Part of a small language model's weights.
Size: MLP 1728 SwiGLU, vocabulary 8192, 33.8M parameters.
Each number is 500 + 40 x the weight over its row's rms, rounded and kept within 0 to 999. Layers, rows and columns count from 0. Numbers have three digits each. The size before them is the row's rms in percent of the matrix's.

# q: layer 2 attention query, 256x320, rms 0.155, rows 0-127, columns 96-127
# k: layer 2 attention key, 128x320, rms 0.16, rows 0-63, columns 96-127
# v: layer 2 attention value, 128x320, rms 0.124, rows 0-55, columns 96-127
# o: layer 2 attention output (transposed), 256x320, rms 0.136, rows 0-55,64-119, columns 96-127
q0 154:476487547494556451496579444456519477509538542480503518507433538461604472468454509412591477516570
q64 071:482458559511532473455524495497508501503460490470466451492476438463482478527544497505586487573474
k0 092:458454512543541548548510539538400495536420471542538479516564500553444450491498513529470451459466
q1 109:495519512517514448456531493533500466481445428530574521552490466447523485570408520400434511499513
q65 070:463529400501479536545487541399500465524482467558533480525480570462552556487523476485464534502469
k1 071:451456502519510482517512548529453531574494497531536454482490448526480488455431500437528509552472
q2 125:473420477488441522554501482493534538576514501449459584502457510520500496457423404473485520499505
q66 078:497427505534482500474554480553493459529539529500572464521409543565494542425439518523490525499510
k2 089:503533538444553482483528518502547574497556446488480449478559452578484467455537493498434527498432
q3 122:498434458486482468493515545542509462525456493477463474473498479470529463536446476483519458543500
q67 076:471488581483516492541474506553458467464479530483490463499548520517499420524573496508526472520508
k3 084:464494468551488527484598461483525476477460502534479502607514529457514508401505487513463517472556
q4 110:519476489526438513479505544509523580535479544555517573541547453575443564445561493543459580474446
q68 066:566510454436456466451468488535523492536580545464539544531464518433575564490498515508449461505493
k4 081:459541510452580515469533504496523513543561539473493502437492494472507484542478480516459525527534
q5 100:439488440498469510578502480488512493524530514564550421527466521492475518432523508526517505427498
q69 067:449484567482525536550528504540491542442532547452484495447513451491419458479541476612554489511530
k5 078:447485525536499529450494598523525525561448430478499517451554495482480562518468430438483502539528
q6 111:471544559449560399545504516485580509559461560540542549446478514485497504500464523485540533470522
q70 077:494562493511496532535449519426535516447515499515385565483498539533418493555580545460601527517493
k6 087:548543520482466506484466509470470438477496418519442515521519558421460459546485447557496524439475
q7 104:520469492543539555478448604513570527518524458468555517472454415506511480501498491527481558509476
q71 064:458544445542506522485523533475474513534518558537566580489462413445556498479506483431465494452545
k7 083:495503538463532510483538481486542468539541504440479486469421563476485507489529525523504549530523
q8 119:520499495485435548455489546448511491560464502446505458494508491556491563546502468451445550520523
q72 068:498504414543503469432476511450506498508499469493529605498420472505541517541571451450453537501455
k8 093:496545484441493468498476470514459527489578436524456425488575483452460503501507517514445532466484
q9 108:486500469567417473534457545509506530590488546546518480446448534564526533504562484419469439493463
q73 057:458473507495428465538484539585474515495493492421466544586472544482487535580470526559524528571528
k9 087:527543480493459546457507449467476439459506474443429462570528531533503543527442537505542520442589
q10 099:541508540477561560494476531524508474567532512530425454498545562479487542503492447454481566525499
q74 086:529370503505466512463526516513496532494485509490409501547560455517507473530584434519555522577502
k10 094:530552537492431429511464436433511505433479461449477506478549509487466520517463504509480510420541
q11 103:529455522534472554449483528532502592464403477512525502471503486532492445478497460492449491508474
q75 081:537440515474471547486473514512427476520473480522487578519500501469448571425493480473512568513564
k11 075:529517463424438448495552484467605469524551540530512567528479453567476490543504528450512547471601
q12 107:478518532547462585466477451510585450537543476507482501527506488489602474450484481468534491542553
q76 076:505595535476568534474513505541519541582500442445558495488502513531522475501433459490431461426456
k12 092:491570539513621466489484462493522540540530539513471473454535437467473482488512401520471470489394
q13 102:441479446426496428577544512535472422570569543591507509446515587426457470463541551492533468517453
q77 082:454480507417478457541544545540504575541509553575485512484500474532552406543548480538495439462528
k13 089:426507509458451538477520429484487507451470497519439517609552508515543521514504452484500495416440
q14 102:470566499492480509484509476488491498509564454448472455506508492468460575422482515539474474489512
q78 074:441477476521507455527474484503555494559530520513551521461462499491585514439464487482451419486505
k14 085:506530519547416479521524504505505507508469511570498459526469455544543525505508612525516520472468
q15 106:428510569513539494501498472512490504503510523474498424543447525423506538504527497495501435476489
q79 085:459461537482569518569504452479568475451435423525540440477497502512482560526575491558535475499489
k15 090:515461505535472525488475523513464487420508550409452495532449447500503456367478514501528486511453
q16 102:462456497475541433579493495509474507597507520533509539558514525418503417452467488470535501460514
q80 079:493473565461463503546534481471513449435447527505460516578537496513402431462560473458555531515554
k16 086:436490537494446493495483520550539505588458505520456492453449497424417518490539487552479465485434
q17 098:546507546468503525432387522418532450538480528545536528483500489519526514444464531458550621474441
q81 080:434456416500465508479568545467480528564497491460564539446477516447517501494414453446501534496502
k17 088:489536420487536570465557534534514506496499408472523535494526583496381511513428554479486538519438
q18 097:506428467490534541561547552513457534467482474540427501477517551507547494452523529502533484549510
q82 081:532526534520538499547440507499495475442523483522526457480497516441503578470491498501460514470437
k18 091:508482507521550444481541519500518490555463464455471494527506539431496493444480499509517561536553
q19 105:503449529485494556437510553489542472434470500518465523518457530399510517459452511524496506467507
q83 085:531577507548516552479496500449486512439498503539466493463387546464510467460534470410571510481540
k19 088:514464494474543511612460467485467436499552519484493509431509469402458521468503495589489520514406
q20 108:512522486525543543493522525492485483501434474467533419508468461487542534625485615496490465487500
q84 093:530483412536552511487499474435436423483431430522478524450512581508493539470492514511490575486546
k20 089:490534530503432515504516450561524523452603519504533597497522516528521485492491480530483467527533
q21 102:472500544419456507504475465526465482510556509499501545460476531491500480488519523493453535495430
q85 087:560529503500541484434524510491477513564447560462529510542479537523482547450486469540448544449454
k21 092:441573471425491522497479555558494506437472453563458453501521445494428547529520481464497544504508
q22 100:588572430474503515486478496510440496465574469475523523440578513487454541457445470527482454554457
q86 088:470470464524504520421485566520505515460500487532497467536515446560447478560484494487479459547509
k22 093:460497622485485494533484420533514449501567509520481465595645443486537518466502532478479485483575
q23 101:515508517450528426527567460434475547476495520541468470461457520517524449482530438570527495521444
q87 085:430551482509458474475590525482468546459430492518479495470493494478548511522516512543443489474505
k23 098:520463490509546496547472599519491533509512507544492473535496499478549489514519448478545371516545
q24 096:539478515514536500516488509554552547517502554519517547538514475533488513592474441553466598371562
q88 076:444516531464539472442479559534487509508465529451538483491516472448536539475450531481430524457519
k24 087:446569470475477524441470493489532527562491532581506469502544521530473531533461525516530521521431
q25 096:531508430482471464546496491495547477497449551538531493452472493520494454470460520556581469485457
q89 089:526496574412498438583492433484512490448546526495484558499540450531505522514534501517502473525463
k25 095:474475525479467470558529497496560520472509513512463487527471502452517494460547478482450458406457
q26 101:595448548540504455510479460501481591542471501507465446437519476539472454446491579485412514460530
q90 099:457528491478503528542489463468515513518409534492539548520514587514462573519536530545454542418479
k26 098:469525522454517476495494528485544478530539438481500534535494479488507547524513535457505522523466
q27 113:494510528498624513519493454543525500509459501496554490496482501484500518531484470476482488514533
q91 104:570520591502565504452471461531476510491538506519525526517446469475522496503480552503489480530509
k27 101:495483514503455501409565541369436573546569511459435481502495565434502504447488524542462503487511
q28 093:494505535490472477485502469515490554513464442465581493442488563471478496537467500588591543459486
q92 091:503495436484512473565531453580456452518464494520525609537496533535496552459573441513495508464510
k28 090:497518544460402467442481483454522472499483519454455487461580490491598494565447481472449491423511
q29 105:469463468522455455487455507496582488476508510503502476475427400459516423483523511531456523473523
q93 105:481432529506387504554441439531550519507585537495591510442547446522581523477501466515530456515487
k29 101:517511517485524485463511496520427476508546482523470480508465517515566500536525518527484480502508
q30 103:493504454462545449476533470438498536466519609547549501438535531491533493479531504524546565499483
q94 100:525472518502473471416489464473487473461530492503422533534505403525489451494521482425510489501470
k30 100:453527484546473508519469542481475485603498513512536453490596455525487560522452443453508499446520
q31 098:484541515489482460428474580510527511574546505425474503418459427472443512459560506508519514504499
q95 109:508471432568525446496480507539489444524551471473465525480541475430477409447476501508538544525535
k31 105:544466507481534466499543460460550409478445447491488470518450521510400536547479493368548541498497
q32 098:451515424571459493473437520482555537466517575462552458479513401539473500441466486515528533510529
q96 095:519478501502525483510448522536439498528509543521509451489506482562457541515443547571474494528456
k32 102:446559551530509528442527495465467494499557430471556462479491567548539555489468467482482479430482
q33 102:533472514567468479497498517478550552523554554517521488511477481519392494537540506526553488403469
q97 103:532427507540480510546563509502549494509488509460391458472491452540564538545471526504538406563424
k33 103:456477518461480526394484414524513467466517527520517543481543549520513483513589405484480501477457
q34 099:468466473473533511473436540428499457487466523481449542532470471412532472535540577562463522485506
q98 105:515476551513482446502532547465510470440494544493493455509544462419537542433568544540500524484479
k34 117:523433417562494495566589526526541511567426534528489472458478458511573470454550501559521489434434
q35 104:477542550501492461470519456503488460511523493537480587431476610510497466406497519455507451484425
q99 112:430471556441417481541422475498520507433536523532466571486486423519428483481509451475524522481520
k35 108:472589508548440570567589465450473492529519529513485449444561505446539489477460542525481502532451
q36 095:561475505462490468559523521517518508480479518395452529530466504426443483431546595511492472477499
q100 108:433558581576491550517503469484506538519500504472537523552519469435494479430482540497540451526544
k36 105:526541519539509500462477453481455528430518498553420552480503443520572440495533453469519451459559
q37 102:545465406482416475557512503524472435423526551581507525468381457441461526527462483518557511473452
q101 117:505516520513511542579567512499449529534501548483485464489505558479510527508518538542488475508543
k37 118:559509496548549532492451560502516578540530487490604488473546512487482423482505543519459504519534
q38 099:445545518462475536455492451480475522548489500559467577497584526494522483501509525640462441470502
q102 119:524457472545440479586498451528491529441529564456514496455469488499578513589444450556549471453579
k38 128:456478480486609489463509498539520436503486456520434525530425511499431471527525520488499529448527
q39 092:461472553491574495512423514505515441478496455595418467511460465466505525490467493523553490529515
q103 109:447484441483461463553461502532509545504507479457499549496418457520409506553491489544555500483398
k39 110:455495475558474508548577527502541542509492464500531501472545432529481492573511504452516539540499
q40 092:522495509486484449494466430493470476556552520472478495463549516488489470483521507473498487575425
q104 113:536496525477544455549518455536521523497457465492446420422526518508504494460466520454485517510543
k40 117:576515500583537508451486495474541535520522505469526530570467524526446453438550432514492462430445
q41 099:487541495437453455489494504490466506487498470515553538466568567490479549510492494394520468468506
q105 125:452433548494506550482522466456533586514485550464491494473512436544537514510407527479508397474508
k41 114:540449500500549466461475517513529561529515503504498436440549434477453500523522514479570469517445
q42 097:485551498505554451486521561507530539429552492499440478513537467542523550591504506499468423522495
q106 125:457520523453499482554458520555418490523524495497508455467527500472583433432530433489510469511461
k42 122:463530504544456505577528548551499475544488463575579545493498446490543513482453552462533462511500
q43 092:513473506453506533465565527481496547550419512446467491418503541490520535452420541532500506509495
q107 128:513537437504419481484508582528549512489484498489535432433464609520484440477532560524524557476491
k43 127:535456534442482501502479501436442519480485412491486550446477491473516554492460503523507500469548
q44 087:526480362549512519456442469491517479538517499482521581538482531461516559554452442491587439524483
q108 117:509459450560523558497451416531524533486512481510494518505570493532512397582495465550495481510529
k44 126:492462473521488451465438490572491479475536548522501518523522462586540475469478529491488528565480
q45 100:543524493514549548520500438445514449494509546485417513509492450540481481437494494488518472575443
q109 125:476462482481488487444482445534513503482514528513477505583523494531534477531493416590467449530467
k45 115:521501469489554527574475532498490568438534453533523488478480534464465470507398442515549497502548
q46 103:442466471493506563417493547546498548499500439486483516515595482491555428507569484455490426487456
q110 130:454489471476411504555448497473457529502495546490513536477495487470500582457520512416482486489516
k46 130:481422537516577578511542475447515511491545509488534480530567461505528432524516438511510448501498
q47 100:501455510437459552467406480476469488489462517578512464452549531510514427519440522485491440528554
q111 121:445576389417589459437494487515538472463578505452517493534501519421538477482442567573496554509533
k47 127:465479457479498515538447527507489593501484569577470517463390493513462479555491530431532489486478
q48 091:573530462439465484564499548527526534549513512494467498432529499579497461486524473499433469454448
q112 123:510490473490495484465474541505450455541444514508518473534520523482556429556511490485417528518497
k48 120:499505422511453558509472454506545416482480484462544428525508536451504510482536497499439597537522
q49 098:452502515440521549471543511538472505509483493488500511530507481510545426519500496569535458430533
q113 129:447570443489443458396546495453497465495502526518568497477531538553484493518550489491493491496509
k49 127:483423492435429485499491489532550497525489513491518560474501452531410524490441531498496460505502
q50 092:435550512401569458547456479461532530480530505513549550480443427551513528437472495479529500525578
q114 129:480477574519568504494437501453495549444525489498499506471466495469485489479499361493491572535459
k50 131:559496560536513494450487517506529436444479478449518484451499436486503519443476467506436557490558
q51 107:580483484543494577494507491533440502471491541571509397545536486489473517469493537510519497511510
q115 117:548388466518534495452572569506485455522549511473553412478429479527507538532483536535499439505496
k51 125:504473459565449498444489482511468522490483549513539476508579570466527436456452527492442412488535
q52 094:557392474528478528523540514385526463440501445518471530426535526531424520562540546476457501593492
q116 133:528441489515479556481512509485439487502516489460507515542488502523541541466495553478444551505487
k52 133:516532490497514451449457535481473517426584530481500506485457457521522470458498421570517470463515
q53 100:487563501508504520425480515485559516527424479423466530530442525546492475453518455420489429494491
q117 125:527591495469446451476486523509450444523472479477414472475505431488486530472435438471445500537520
k53 132:625538526517506531441504492451524508487519460474499474514479538469435589546518571480438535476453
q54 099:460465458539538498556462505538512501506452530477497576480425436496531567452621492510516474467556
q118 116:430476538504542475551461452580445486572484521438577545566487583533508468503547535511449495500476
k54 120:579521477539560498489543557479525476515542513452461536530612517490496446539445501539519445483537
q55 089:489519425478537540509489534446470429472485391519541445465569541482521476528454465463516498443538
q119 122:462536518549469551516470508451522481519466490518527500497440479554514485494482531446477535518574
k55 121:444531489511470487506445512507501538519590524427569510519524508539450451516506430591517555524466
q56 099:435519474516460415487466436544529461525468542531538463479529426487531536515463499526550489543529
q120 113:574467427476464462490448496546506437481511548433523475464545550495562545474518505468564544528588
k56 121:576555462542515434438527517553419461511490427419534510500521474446593467567535489574471551483459
q57 100:482523466414440552546585489437535529516477483398504503516455503467469481545504528474502492518478
q121 119:532483572520456531574444517537480550527574518537517562505440567460502542455512459495569472444509
k57 122:568497553525501540474431461469472504508456447487538549517537534526569519487454542420472475478520
q58 098:486484520550481513481451535485502498514468477435382545499475418475483509506429465517532524508484
q122 125:476460585494537518508506530470487551511514475437512469469469416506490572511430478531476504492535
k58 125:539489473495564533483466510525434484462527491503504445520544520490522520456541513488442505547422
q59 102:591495475600545481484528507518547519486540497512564463499505485455523475437503530508491556487507
q123 122:494484487574453509522519508505502468471433571474557518504504465531576513575498551478536506457477
k59 119:498428427545514516580476548582437509486518455483444507525505510419556504556544368500473464499525
q60 108:532569513479470513557434495523483525486560486480537482442500465477474530485477405550499494475476
q124 130:458520543440464421522531513560461472536552540461508605527534450512428548520536477565447439502540
k60 133:494535461498468433490428541443447506522459489541474506505447492471492473530508515495471532564496
q61 101:493484493528507457479572521492556483561488516461393493536473488531516493464499505563527498466532
q125 124:458520415536514462508539556474449528524478503504487452482493470441492502453449555534399475520579
k61 131:540507501458462481490496525461531526456532472473475475556479471475502500478480503477411488500537
q62 101:473523520488464510492608503557445482528454533543542481519473490460449547535547569507499488479469
q126 118:510537515504399447518435536483535567486574496516547549457589443496501549501533486555462462477525
k62 112:501549469431540493546484427572598439566559511557455477508509574405571520494445446529425492487500
q63 096:562479546480511534559471418551537542538490559542431546510515495475515558489527461451483544448450
q127 134:509430489466549531488529509518534474467539539529507509479485488513520569481495493530529524486420
k63 135:446461465470529456533548510533592496401490484437473518499428483516488556424505515548536491459502
v0 104:543529487551504492487469493519498475491416527591398486570572518387535501600511541552468391558377
o0 116:437565465504572443466536498521584446484479492484561480433450472542553458510491550570473482509560
o64 093:549433466479456536458430539434518543453568478472404476601482593442449517517464457424511516492475
v1 103:504567508479485473492475514476472543516533533518452471507482467521538489526498487555456461489544
o1 108:551496516514522537467470511493493446443450472500516469475539547475529455492434559430507492493514
o65 092:524459507543417474566501555562501567546536531488504465507478479467456521471474486529541526476511
v2 112:463424589525538480528484502527454539495528533488502484521472553491483492393521578454510450511496
o2 111:515507559542503435479528453552509571537465541534516471512457435525515479522504543482469556540526
o66 102:526503499438523534483493471504504500559497494485448497502498552496494566478469469511579462456541
v3 110:532503474423567507534501495428487535532447465462504508570512523507561561548542570536506454506515
o3 115:481541532419476457519515459406495516421481546492511526546532481585400470472543542494499532512570
o67 092:444509548573533479480503466561526518535502499515473554515456541495566425516475472525505486370511
v4 099:530499481521449489506483545540493537523507486482496540573520478489558423576570552475568473491467
o4 107:522459501510509474506523521530491499481522467492457579516469570580421462478473516473486544483429
o68 093:445467476518549517516426486465470535501539527477485555531464394483484481468473424538470511435460
v5 101:470486433501491533550485536531516518568527453492458539464456553462527474475500535467485505458486
o5 106:479476483443439540483538447444498403466512465499522547497424580471442491441467418485546513561483
o69 095:566571489583523483478513543502512536554550496543533521517491462511451420536506570564461521364485
v6 110:536551510519483454456491444517537535469519546482514526521574509506500594540519486581549475492561
o6 112:546483427483469509513528526483482510426453494494483504489504503433543543486461504463473571443452
o70 096:492501504513523494437597520596528484567477476487483526511581535495480503522542469497495507482535
v7 110:509504516487429489496503491498513439446459481534529452566549498591453451485518470491559467451435
o7 115:482572507404460532428531533456496566504504538534542561603512508442489510513470539468462547543550
o71 093:451434445539540517458498443441461488520470540498557502482495496492482528530556490533532471491437
v8 108:420423492536475525520438555418458524513460498525490507546515431476425511548471525558489510501502
o8 112:523550528501489471536473464560561417483524485538488515533460523452515439519494552482439464495484
o72 094:490479507483540513491491558484482520522463487511547465528532495569446538451474498528481512476460
v9 110:468461532459506508510574520495559596580499473491527555507535516472503569541508491476568488483447
o9 111:476514492490505449545501478470396530497497529472524548501452546569552446554483445495496526508501
o73 095:549500490511508551466504465451535463513519491527492475495472489426474460497518573588498446503590
v10 110:531490538482462539531528528513464521510529529469503526454509458468500552529535509528510462485535
o10 109:515449497521540472521512499472517412444472494508506518555506514539503561518528532537485513518445
o74 093:489503499518476496534544466528487584521466522495440504446489466442447411553502504367482513456537
v11 096:443526513544515422470568561495535436449530507513480499563464491484504529477500444492478504510515
o11 100:546520516470547468560502499572590440503541521560540482464487430505478476456513547452507431563491
o75 095:397527553480417580556471439559432478589462478448487602440437464530472478507498475551527534516468
v12 102:528474515493532535496461476506458497567511519474411560447495516549500498500440525531505469525624
o12 104:503499495510499513542532521527510517476589492581495541468421529593483528558530526501488444479537
o76 096:495515572496469475514496425476483416437446498420530553509573463433524530463467492496491473523425
v13 112:515558570527428503511428534543563536513511477504476473529537497464469419556487619529557483535443
o13 104:514603519573472462461576552470545504525434515486452451559511488488422580430537475399577432557559
o77 104:533463519481545465558510483480496547545516443496460525472552418508470433501522493502466529509453
v14 109:462519514480479493519497465520484534410475441556534480493476515533521490475493506455493446388506
o14 120:490481408486476506415462507491499505505509472539439522514524409457496510427467466527427583455516
o78 087:545512487499512448508519469456551481582500514451490515457461513467466521529442540501492430521416
v15 100:459486511496477545505481509537509495523524489427532418486464449463442555513471418489499536515550
o15 108:510564462496512534451500473522410482492475570549462520449477510499569487457601491502473568527421
o79 089:551444493509588468578485567464476533483469472506535468498504575445497585511487557536517507539549
v16 104:535521526488526489554552535494571564503509500568523550517502452484536439499450512419475571505483
o16 111:492522552488461470460521557488474431485483485417450477461453560482498438519447480550497467429447
o80 092:477450499446468498518457471540499468559516510534586502423540487496441556481524477514516553551482
v17 108:490483504476514549478545482560546548454510504511444412533470457464421479408478466570445480511498
o17 102:487507474557529442473513477517505490505525492460501515420563535525452546548487478467453513507575
o81 095:511484496492591547507483558580456512469485565541497412543478531505549453494528412506514493485499
v18 103:448552522449510533512473508516534504498557541473430550548492463535488499470447537530588539471446
o18 110:603563469522509458526486536441508506412525464469528545512468496478494470570440474473533441546505
o82 093:452526524447384533508516481505569464495510502495517458445509436508486587458511472519504463489514
v19 100:545538538439497515499515538505503464415490506414560539541472545583506524477518503460429437502533
o19 106:494493447539448445510492498517467404539438498525471469485543537523441502534487434503450528492542
o83 097:579474496485510535479455520562539501554556516513541400509515536503498499540509576511558551518548
v20 102:528489469544531549447451506454559503445478513559442505534500550572523470525444488531493523498514
o20 104:483529480518530485586488530427542451477499451453485482502471445524537467526521459528483467544565
o84 101:472533563474485442503546510565500557524448526530543526452524479501428466524521491506455472452488
v21 108:449427483479453552510477479534553508492473408483514452573470518563437599442443557500482504554487
o21 108:492454461420488502439582456491567541458444536490529529464497459445446456509520482478488449509441
o85 098:476540496518523499513469453519463547506534478499441469552512561481539511543515489478521508554487
v22 107:527593549416529511480529462484525486548469527471550471500521491414523470496495570446531486481531
o22 111:508457480406507437506519491520427501538498577501517514520500411428503491542511516497621461545485
o86 093:520483524544509492493461561537443487477494536454475500474503499535471539526437543489529524582453
v23 111:466457467497493527453383468507582414513530571491527468515458533464463488498435480538480512481508
o23 111:458513509480485460512550515464456489461484504392491493491468464458503505504477426530507471552540
o87 096:473504487567614492516515430538494451528413489542562480486480614524468456450531512469465508424488
v24 104:448516455491487457453508477453530556507525507564442491476489513516575514446515459572576481535458
o24 101:477459520500468490481474486538539560509498516510570411508496484487513462490506501438506383534446
o88 099:508505466521526534486513512513475505521485510512500582568499478448515469532505528464495500512553
v25 100:429527536523567475523495429554477437491523560502511503510458542469454560561531488470486535527492
o25 110:515449413501586558528507449508484602493442530509523479516532513497495532501493466545518476484534
o89 091:457500504585465540450497473549486551490428481497518577475515536497526557507474532524475503499495
v26 099:451486506568530542507443488560507481552441468535483486502489467445478505463497486504478539460529
o26 105:559584513417503467471470502516541469436578441531530498527518470541511526498546600492500565558508
o90 101:453472479521456525553492501519422551535425495532495505438522549526460484510504469496558521518497
v27 098:558439460530530477542443537460532497515532488530510514463519547422526517485538481415491510519546
o27 104:439431423539593509462478482496459468497471480430543539540465464540481482521493406475617489524506
o91 099:527516549463525466491473533503447591503492506544492456483485479545465373536480547549456489463555
v28 101:432462507562469483491566528454518465492590466602423524507542553535501507551541538463502525462426
o28 106:519515468416502484434552435557481461523491536437438515452463408478507459529462501475519451517599
o92 100:525496512527455494445412536530577500531507513574501450479544478494464509403495464415463467472477
v29 097:494543482484577536523568514548397508527504495465504498534546536489456512504513517483492474510567
o29 108:517547479596465529491596528474486442523481485464524583519490559469506521473560534516429450421472
o93 089:523546470437525489495465507520413494484507495548493503558516543500513464505465531577540540552488
v30 107:453495469508454485584553531459510541551510470496482466417461516470500525547516548536558545521468
o30 113:524513528497486504520534460498478408517490576470482529453531524497588500464533463523451438449460
o94 097:463469512496450565505509513488463518489494437482484458529523448504399530562472488540530540500459
v31 101:482472568551416513432576522453531480483498487566502437490532444492434465508533562499523487432490
o31 107:485455462514538452484488487450512495432456503518430552466544504451437520468515513490558435448588
o95 097:538534520506506544480491497439437460515558416525497480599486467497442542516458466479485491543487
v32 100:578559463576475554529530487517458465485461480531507456406472557547476435517539506590519493505518
o32 104:381479500466484455486440494518456469470476509502520500537492485492516479513496477501549532539481
o96 090:583539581454512470471546524487525516577540475483518481538510471488442421573477475456490523529496
v33 114:531478506599434492491468488468537469434478526475397554532521553496493503452516430461459464521436
o33 119:503465529398524591494519504556476516522544487456573546502451498490482421426509423511535495431530
o97 089:492493442477517490487425517547538512529501549516460499477546449526579539535548529530569506541508
v34 107:370542531458509519483466485516496528513504560477432421508435511445513512481543463467435493469520
o34 114:524509437457506465542462464460509486510476454522508581485530435482639516542514470460514497556416
o98 097:535408490522439547476447507629473525479494545559491505500458489505496536471491442421541478451502
v35 103:510552492483530479453506532494441454501506518461542498488490478564572444492535460552508445450529
o35 110:444467508506482527505496540481518557491605508486546493486519514465508482473538436491522548542483
o99 092:504486577469462558462500481598409504420518495511459471513451441490524498554474489469491558551493
v36 099:514457527438496487584479547503493447537509481541515525490474496462538495520584515430523494552490
o36 103:456549447490506521448499514469499477482410533466546490408491511508533495455487506457493479495501
o100 099:491493466503503523510474478521517402444582518553555468578507435541474492488476480598564520507501
v37 106:525455505455492539469499492430519455492534548513567484516538557568470602565454536487522480441557
o37 118:536529502467472502545546509501471457500520537493494454485501493485484542425444499556560431505512
o101 087:498457496483472352530469571494492491447460491503506551454459483515508495456595541563472473490501
v38 107:490587490456555536467503492513460459523441528498449528431522518545443496502497443497514508501536
o38 104:505479548453452507462539518446472560499537509490542498467493499496541465488509479462429558481495
o102 101:502568481550532581514569506448428455568440504557545552564526492509488424440511540479522537475506
v39 109:492490496525543492515503504537445417483468546560519478481522529492554391461534476433595481503525
o39 106:555534475433488483510504541484487494473522434412451460463579533523500582552442587507485481499577
o103 103:460475438456490526440506434476489396593503474503509532493411513462573449482509402405518536524459
v40 102:576542480440517493485495522545551483527488488573452522499541562436462444428551475531526491511543
o40 108:520550508537488537488510432528499479477514489472486520536466574453504507441548502482493457514407
o104 094:504466507456453518511531574536462472552510550503398513540503501451578482520496518489490462473541
v41 100:498483476516442516503515467531555522532536549439485513500583415450494555480494486486545533492492
o41 103:479450445468495530478452600459510453503427529486488573524526514581514488486527530518431526516504
o105 094:541523496458525479498494525522539481541474468551500517468536531471575529506561439447490515444475
v42 102:478470486523528481561497458449464448512487510494522547507511531584501505496520478504538515497512
o42 107:569521497540474496441394515480532482527467529446536503504460530483507520549433596459497525516601
o106 094:465466517477522490572538542423483499535459557505493475495484483529427484468438510531480502538497
v43 102:499496511547490468532522520533523495558548471520496525485587491445568485534532514505497486549491
o43 102:514540502436449559385486503491474544587507525527462476465448499479508451528562484522558464435542
o107 096:399485474451526521500519440507571543480452559473513537474562461491573543507450474545455488477529
v44 112:484512483499539431434469530542564504427509500404497551464560505539451434507482524552516506512507
o44 112:484524518540455472537584509531477517535572453533438480445462525469496528461524479438452493512448
o108 092:502462490474489517496571443467500489480442538475450420485584465511436403552509487570479495526504
v45 105:482436437548588484520535473489509442552495540434554472480463491496489567483518522534430488580468
o45 111:534498526455489530520546471453486497414515495505444597508435471444485544536545492429477514528617
o109 095:477513544537456488527549523537503485472482550532530507466540544511500501460456468494470529518447
v46 096:518561445559477542417435546528532559457542525576550507596488520512549473515564434505530490472451
o46 101:490476559451503540524463495497438504535495508495534500509450595470468555468510582489453523520578
o110 093:483466424468509520516545467591477505460449480523495516393524525503553495500495454464521466496463
v47 101:477537549482508439534487509477505443409528470555457494477461505517525554561427501442521484527448
o47 113:494500539459564514571490520475502484509532473505502506460459427461508480448561597471541531554499
o111 091:549519481465539570466491502517481511555521428473600500529538503520494561535493541590459484519461
v48 104:452472490491495455399472499487519541487534466514484523484506496476571533485515526493503536518473
o48 104:514505508491491534485458490467511445538509543500464441486462495489444503509545467519465491472447
o112 100:476519494520465493472470439492454405472488600533555496400535488432492543509483525427479450437562
v49 106:520538503562560497439497533538491490418476487461530545527554441476500518485505444525445482460532
o49 107:530438580480424509496540510494471512463464409476499584468455461491546531476534497410562474544483
o113 095:504568488566537572468501481473528552517500508514578363556490507438496482526526531514450528430487
v50 100:429576496529500425473459505453465524514476481512551500476536482402538435505516526472509539528519
o50 103:515488510497436494491432572410469519522506555484495510445479533405460503497423468492507499523455
o114 102:506505465435477549533520443476492454507486503447521598526468442509444531444467516507510488477524
v51 101:583502499501447448479448437449521512508489561491504487498519434464480429484534464502498523495547
o51 103:528473548495496569491466520475520425499428487535465488503526530504445583469517516447492485497459
o115 098:409454508541523484517494449516496509460486576491428454521507501511557478487517510513485528508550
v52 108:443511518493603473505430489480588531580531518530520538521516558502540507458521538509516517480501
o52 107:486501532469473500490424519580481488510511506504500553484488474467419437440535511456515518472455
o116 099:539532493509515517499518512438557493536465475490489468506497503450490557511473445453423469486482
v53 103:408577459535480482514463498441492513553455495460500398554498580496423482521444497530505553556469
o53 109:481506549476465463517502471527516505537576544543468504520503591549549522481477509438509501501463
o117 094:548565503475584531483478437442443482441544463484506510499581506428464480473558555470462538548548
v54 108:572561565503522465479540466517554523507478487528515523471517495510523558472527531496531484503522
o54 117:448569496465565452489462562494535538532487466503489435539527517442518498503518483585513487552489
o118 084:552530495515455488491502525502484551462497457519478509438552493508468476528507504504501576569512
v55 113:452471470544517497510465502508486542450514504509464459387492466630529486563561497521496493515513
o55 112:562426562521494471457499463466508494479508477527490548563513503470451484464515467467508456420498
o119 103:481499480440484535492491552491510487459503531515552429423515470508432530463569505567469473468449